From a checkpoint of a small transformer trained on Wikipedia: a variant of Adam for these matrices.
Each number is 200 + 30 x the weight over its row's rms, rounded and kept within 0 to 999. Layers, rows and columns count from 0. The size before them is the row's rms in percent of the matrix's.

# layer 18 MLP down (transposed), 1024x384, rms 0.077, rows 862-878, columns 128-191
104,198,194,213,194,253,227,223,177,203,216,193,151,177,213,168,198,212,231,213,195,182,198,177,222,194,181,164,243,213,187,217,204,169,193,186,191,194,210,233,188,221,196,226,196,207,198,167,181,110,207,209,201,219,200,223,138,165,180,212,248,147,187,160,169
096,223,184,219,193,170,223,198,180,194,187,213,215,227,216,220,180,171,197,259,197,194,228,214,203,228,238,186,182,216,137,185,251,153,189,203,237,203,165,236,203,155,223,228,162,220,183,162,213,225,224,129,164,212,205,206,212,211,189,216,190,233,178,197,191
097,212,162,205,187,238,196,193,176,196,205,181,164,146,206,228,191,244,222,190,198,171,196,164,207,253,208,221,198,260,208,247,183,206,179,183,189,231,228,258,192,183,192,215,179,138,242,199,177,200,220,153,193,228,172,197,180,160,232,173,222,185,177,215,181
095,233,205,196,205,161,194,178,205,212,190,216,192,241,223,186,187,167,217,216,261,273,198,197,251,170,205,218,251,244,223,123,224,269,190,183,206,229,183,196,252,193,174,244,185,193,244,158,218,202,183,190,214,55,193,250,210,217,256,166,172,184,200,158,215
102,219,162,173,211,245,218,192,198,174,239,250,178,194,187,245,209,198,160,160,194,170,204,179,198,208,141,202,173,212,171,173,189,153,169,182,245,226,185,114,246,217,209,171,148,259,229,180,183,196,213,176,197,281,168,220,135,226,205,248,184,160,201,180,181
100,234,184,132,168,177,197,144,225,173,175,223,186,174,143,169,198,181,170,221,136,233,185,144,168,202,201,130,182,195,196,177,230,279,234,214,181,210,200,201,188,250,214,164,215,220,232,193,197,179,179,203,180,186,219,208,188,168,218,244,197,196,177,230,185
106,207,190,198,184,212,211,179,204,185,190,153,177,200,248,216,229,164,227,186,220,166,189,229,179,214,220,218,188,232,154,216,189,237,149,186,185,197,161,202,208,215,246,182,182,261,228,187,161,233,158,189,242,175,210,179,149,232,196,210,197,194,193,237,183
098,208,219,217,223,209,196,229,200,176,221,270,187,224,193,212,210,224,166,180,192,223,205,165,170,160,196,216,208,198,208,236,148,254,241,155,179,197,199,165,204,225,267,244,227,259,156,224,222,226,176,230,183,190,215,236,238,218,249,203,229,199,158,234,185
098,214,204,208,195,200,203,224,156,161,214,169,229,215,161,219,203,211,196,215,200,136,191,221,174,249,210,180,215,221,183,214,203,226,230,206,178,206,184,196,207,168,199,197,191,209,232,233,176,171,172,253,194,160,201,203,160,208,229,211,197,223,173,191,194
102,218,228,152,183,207,211,216,206,232,199,228,238,175,211,178,200,182,248,177,186,251,242,200,214,214,201,216,140,220,225,219,223,161,181,165,210,143,219,226,237,195,233,149,172,157,200,200,201,175,188,229,171,303,287,198,193,233,214,245,205,211,176,183,204
100,206,226,200,186,234,223,252,242,194,185,235,192,177,235,229,163,149,243,191,175,232,193,217,172,228,234,217,173,172,227,181,119,156,188,189,200,216,187,197,182,189,190,206,196,182,155,178,206,232,141,136,211,231,175,234,240,195,185,154,256,170,185,251,218
097,189,178,217,207,167,237,147,192,177,175,194,203,213,232,201,150,178,154,121,188,179,211,202,206,198,201,193,189,198,196,283,192,122,200,211,244,199,201,199,212,218,232,196,202,168,159,209,239,227,200,177,167,184,156,207,207,175,239,220,170,232,197,202,247
099,191,220,184,231,222,187,266,230,195,192,225,196,233,269,243,170,195,166,262,181,188,238,203,249,282,230,218,175,175,195,217,189,160,129,172,153,171,175,190,199,196,251,191,178,190,147,176,188,186,226,242,177,278,197,204,214,213,209,225,145,206,190,237,226
095,141,196,191,258,144,232,185,200,201,202,199,239,208,211,221,172,158,176,199,247,222,188,153,210,182,180,201,232,174,218,258,191,157,214,151,229,207,219,239,165,159,160,207,171,191,164,210,249,187,215,215,178,251,206,207,226,225,223,221,151,191,180,185,175
094,203,207,241,217,222,236,196,221,244,174,161,211,234,157,191,169,235,160,210,190,185,223,189,181,187,185,162,234,217,168,212,221,226,201,238,203,181,204,191,248,166,189,231,243,201,169,231,182,230,147,204,232,196,224,209,208,204,160,194,235,205,176,160,200
100,230,181,170,182,184,200,191,210,210,148,214,198,206,149,158,198,205,178,198,174,197,248,198,169,225,187,272,219,235,178,231,194,84,168,186,205,173,205,201,199,160,271,227,191,212,132,222,213,221,217,236,225,247,203,156,206,208,197,203,204,209,180,196,223
097,262,156,221,188,222,155,218,199,188,199,225,193,184,225,201,221,202,171,271,196,206,228,222,152,212,209,251,211,202,179,176,186,176,187,201,255,227,173,185,203,161,253,240,228,208,208,264,190,176,199,203,168,190,211,209,215,212,208,196,192,176,208,172,217
# layer 18 MLP gate, 1024x384, rms 0.0784, rows 863-879, columns 128-191
101,191,198,187,151,185,185,216,185,205,193,181,160,194,205,153,168,199,234,247,254,267,259,172,168,255,209,187,147,221,180,195,243,207,215,300,224,232,189,173,227,226,181,214,218,205,167,250,195,208,182,221,240,171,190,244,203,135,157,182,248,169,204,227,198
102,212,212,189,139,167,175,215,236,176,212,233,189,162,196,190,185,219,223,188,210,166,178,223,193,181,188,216,214,146,169,188,161,186,200,207,183,247,153,246,226,142,189,167,131,207,276,228,193,169,213,195,167,213,192,211,163,189,190,183,235,145,263,224,254
094,256,198,156,151,226,179,213,205,238,236,230,143,272,202,105,214,174,215,180,197,209,181,213,266,174,231,141,201,213,234,151,162,222,249,180,202,237,214,174,208,203,234,208,222,222,244,178,256,234,218,211,240,179,245,220,210,158,199,180,267,176,222,168,234
101,242,204,200,177,168,154,228,185,163,197,234,214,198,203,211,230,211,194,213,237,200,206,137,243,197,197,177,215,195,182,190,212,164,150,222,166,212,220,213,212,215,195,167,214,166,203,188,227,222,181,232,215,221,206,210,222,212,182,216,161,241,167,184,193
099,237,149,162,181,227,156,195,188,152,184,164,152,205,202,192,156,187,211,211,198,213,214,201,195,202,251,197,249,180,116,207,206,200,167,202,207,191,213,199,188,218,176,189,184,217,194,159,175,251,249,196,175,195,189,173,201,236,239,223,216,203,209,209,211
101,165,214,198,186,232,177,263,227,203,248,248,188,205,205,184,197,198,196,156,227,250,169,133,214,213,214,197,185,220,193,154,191,164,176,152,152,213,238,250,187,172,184,196,204,220,259,187,201,195,179,223,223,231,208,162,168,201,182,223,196,218,170,140,186
100,180,200,197,207,233,159,229,164,228,204,194,136,164,210,246,197,191,198,198,168,240,189,190,247,218,201,188,237,216,184,164,242,217,246,200,213,212,182,254,216,217,180,177,222,274,159,224,177,221,237,169,145,214,192,265,160,197,191,207,206,219,189,228,150
097,184,194,181,206,167,163,228,192,147,202,250,208,200,221,246,202,189,217,211,199,203,227,197,198,169,204,185,193,150,186,166,149,176,212,205,218,206,237,226,179,193,181,171,183,206,210,183,229,205,250,169,206,227,202,221,202,192,214,199,188,259,232,173,163
104,188,217,217,189,269,137,198,163,229,157,205,192,173,221,215,151,213,202,200,209,213,167,241,237,174,152,214,249,189,249,206,233,189,192,205,225,192,180,216,212,219,224,218,157,241,143,168,167,204,264,190,185,186,202,209,186,156,170,211,204,201,151,213,229
103,162,150,194,113,179,205,237,173,218,186,196,189,217,209,205,244,190,228,202,170,145,238,206,241,215,171,230,227,266,196,204,191,176,162,143,116,216,222,200,175,204,234,178,200,221,220,255,235,174,198,253,195,218,178,197,209,238,164,197,190,235,243,178,240
097,196,218,225,224,114,203,296,246,227,186,186,174,161,194,184,188,211,225,212,183,205,252,171,186,227,158,223,184,184,175,215,208,207,163,213,173,201,212,208,182,197,223,183,208,204,212,220,203,214,180,177,213,203,231,185,207,210,193,179,172,158,180,205,225
104,260,205,162,172,210,216,244,263,135,156,250,213,163,238,173,184,245,230,201,153,259,163,189,180,239,202,246,203,170,165,241,197,203,201,230,173,178,138,214,156,205,205,239,202,204,190,232,167,219,218,206,219,201,229,248,240,197,218,171,144,213,213,174,165
098,242,185,198,149,212,256,195,215,192,194,190,143,184,230,176,192,165,186,190,131,172,231,190,207,239,208,203,171,218,216,179,205,249,158,192,196,212,232,181,192,249,231,178,207,241,186,201,188,164,192,179,191,159,218,239,172,204,186,178,213,166,188,211,186
096,229,151,203,136,182,221,165,190,219,207,197,213,186,215,173,227,167,179,199,230,203,213,196,193,166,273,219,177,206,262,182,239,218,262,163,228,216,209,168,177,207,210,225,210,241,257,240,254,185,165,187,167,160,224,168,127,231,209,209,198,193,213,200,197
104,223,156,228,217,207,219,227,221,229,240,175,184,204,202,191,230,208,186,176,230,208,161,204,203,176,201,204,202,218,132,218,127,208,209,141,224,216,181,156,184,233,146,242,255,200,186,244,212,158,218,243,164,191,260,197,196,202,195,183,223,153,237,221,186
099,222,192,243,259,198,167,234,196,228,157,239,220,185,200,227,205,231,179,256,247,192,198,192,222,177,218,254,198,181,170,205,181,196,237,176,192,196,218,158,244,168,189,204,174,235,244,227,164,174,231,210,202,219,288,205,205,180,217,165,234,191,182,164,152
110,200,192,183,195,178,172,146,244,193,225,196,227,179,181,211,203,150,193,246,191,183,198,163,193,190,145,175,236,220,175,154,179,198,203,217,195,180,218,206,261,165,164,168,199,206,175,174,176,226,186,199,209,256,195,243,170,210,159,152,173,178,219,211,170
# layer 18 MLP up, 1024x384, rms 0.0797, rows 863-879, columns 128-191
095,158,247,214,235,176,152,173,219,233,203,151,162,187,206,155,234,197,204,235,221,251,232,217,226,232,193,207,234,202,259,233,246,215,183,210,199,173,283,184,200,180,173,209,233,204,137,219,210,167,216,253,193,189,218,162,183,195,151,191,180,212,261,282,178
097,186,187,166,201,226,193,157,255,225,186,160,175,216,179,155,237,185,263,214,179,188,211,214,212,220,204,198,205,155,201,168,226,157,181,166,233,222,203,184,201,156,192,153,213,199,197,166,304,172,192,249,217,260,193,138,202,207,192,178,206,181,203,200,212
092,203,167,213,240,199,161,185,183,214,162,152,186,187,158,222,197,221,230,232,198,230,197,215,237,213,207,224,162,169,141,173,208,195,179,229,187,244,201,232,268,250,204,191,152,175,212,191,226,246,206,194,186,223,185,172,218,182,190,184,221,210,184,187,240
100,219,247,225,186,208,203,171,195,158,186,203,221,205,190,179,201,230,150,205,208,197,228,103,228,235,184,175,216,217,212,200,201,227,246,191,270,215,207,197,128,227,195,229,139,186,237,232,210,217,174,180,271,191,209,240,227,209,159,212,173,229,212,213,159
100,166,284,193,243,154,163,189,256,182,191,235,129,201,193,213,226,205,197,175,160,194,167,172,187,183,178,205,238,199,180,219,159,192,211,255,169,208,201,187,191,190,227,231,205,285,160,168,237,175,202,236,193,207,199,263,237,160,144,211,164,227,236,199,255
108,223,232,213,234,215,248,174,242,174,245,205,193,173,193,241,209,196,175,209,191,172,247,144,194,217,184,155,185,257,203,123,178,264,207,188,235,200,228,154,167,191,139,181,202,245,197,206,234,182,207,176,226,149,205,216,191,131,200,209,243,211,163,198,193
099,160,228,173,182,177,214,190,195,185,195,174,195,193,220,186,175,257,170,197,231,210,169,221,162,183,177,180,212,224,172,224,174,184,194,176,229,193,220,179,171,147,217,180,267,174,214,200,186,180,245,159,158,203,214,214,163,221,160,192,190,192,197,199,234
097,206,195,157,196,167,236,161,199,146,197,154,194,262,202,230,153,204,230,216,178,211,224,167,161,225,188,165,219,197,205,203,213,203,204,181,220,193,213,187,231,142,171,214,179,216,243,182,242,168,203,158,168,216,189,224,195,175,196,184,146,248,302,184,213
101,187,205,156,223,185,207,199,183,208,186,224,194,218,184,263,230,202,200,243,176,201,194,193,201,156,175,200,194,193,267,206,179,221,210,174,183,205,177,192,147,217,246,232,166,215,185,249,230,193,197,194,190,195,155,221,176,193,178,237,267,198,175,218,245
099,205,191,222,188,191,203,226,174,193,147,171,219,206,202,155,212,250,152,200,208,241,185,207,221,183,198,172,136,179,248,186,187,222,151,204,266,193,230,157,260,174,182,192,192,265,246,185,177,240,137,181,164,205,219,210,190,186,226,216,214,174,123,177,204
098,213,219,186,212,191,216,209,246,255,182,191,162,162,193,212,200,239,173,124,170,224,199,230,212,251,200,201,144,191,237,223,227,177,193,233,209,201,205,243,220,225,180,168,156,190,266,217,221,207,192,155,188,221,219,197,136,275,198,238,170,258,194,217,264
102,172,190,212,161,239,245,150,165,202,246,204,195,182,175,207,188,157,185,221,183,167,203,163,210,157,236,152,240,181,203,183,187,169,169,232,164,152,161,211,162,203,162,209,205,230,188,225,211,246,189,164,189,205,193,186,212,239,172,228,152,252,286,197,213
095,242,214,139,169,211,178,195,172,201,224,216,207,248,168,184,194,228,189,255,170,215,202,229,180,222,217,248,219,203,167,164,200,176,193,241,175,227,184,150,189,201,273,229,195,152,155,256,196,240,187,194,207,205,206,195,190,197,179,196,157,212,226,230,194
095,243,171,143,191,212,243,215,146,131,200,172,193,256,199,290,185,165,246,232,212,195,225,211,232,235,222,193,170,189,215,180,179,185,199,216,187,192,147,217,211,256,176,175,190,212,169,206,247,199,253,199,232,207,192,187,197,207,192,198,188,201,152,228,196
099,198,175,159,210,158,267,202,221,191,211,161,194,215,168,208,200,216,170,213,170,185,159,160,235,168,184,151,196,195,170,200,229,209,237,225,187,192,172,175,224,166,149,201,243,192,233,149,226,239,200,148,184,204,175,216,125,236,216,158,159,221,184,220,161
098,162,143,222,191,163,228,179,170,203,181,201,224,171,182,180,227,198,152,157,210,231,166,181,174,193,242,148,171,171,213,207,224,203,251,254,186,163,168,199,212,226,167,235,259,189,236,170,204,151,172,232,223,209,187,199,238,168,196,128,189,178,207,199,230
106,208,208,224,205,187,148,161,310,219,187,182,203,225,200,206,126,212,241,162,166,203,240,219,206,207,203,204,193,220,200,185,233,213,181,153,217,183,185,202,186,225,181,183,153,210,163,184,254,232,201,198,214,193,225,217,192,261,241,241,166,249,173,212,235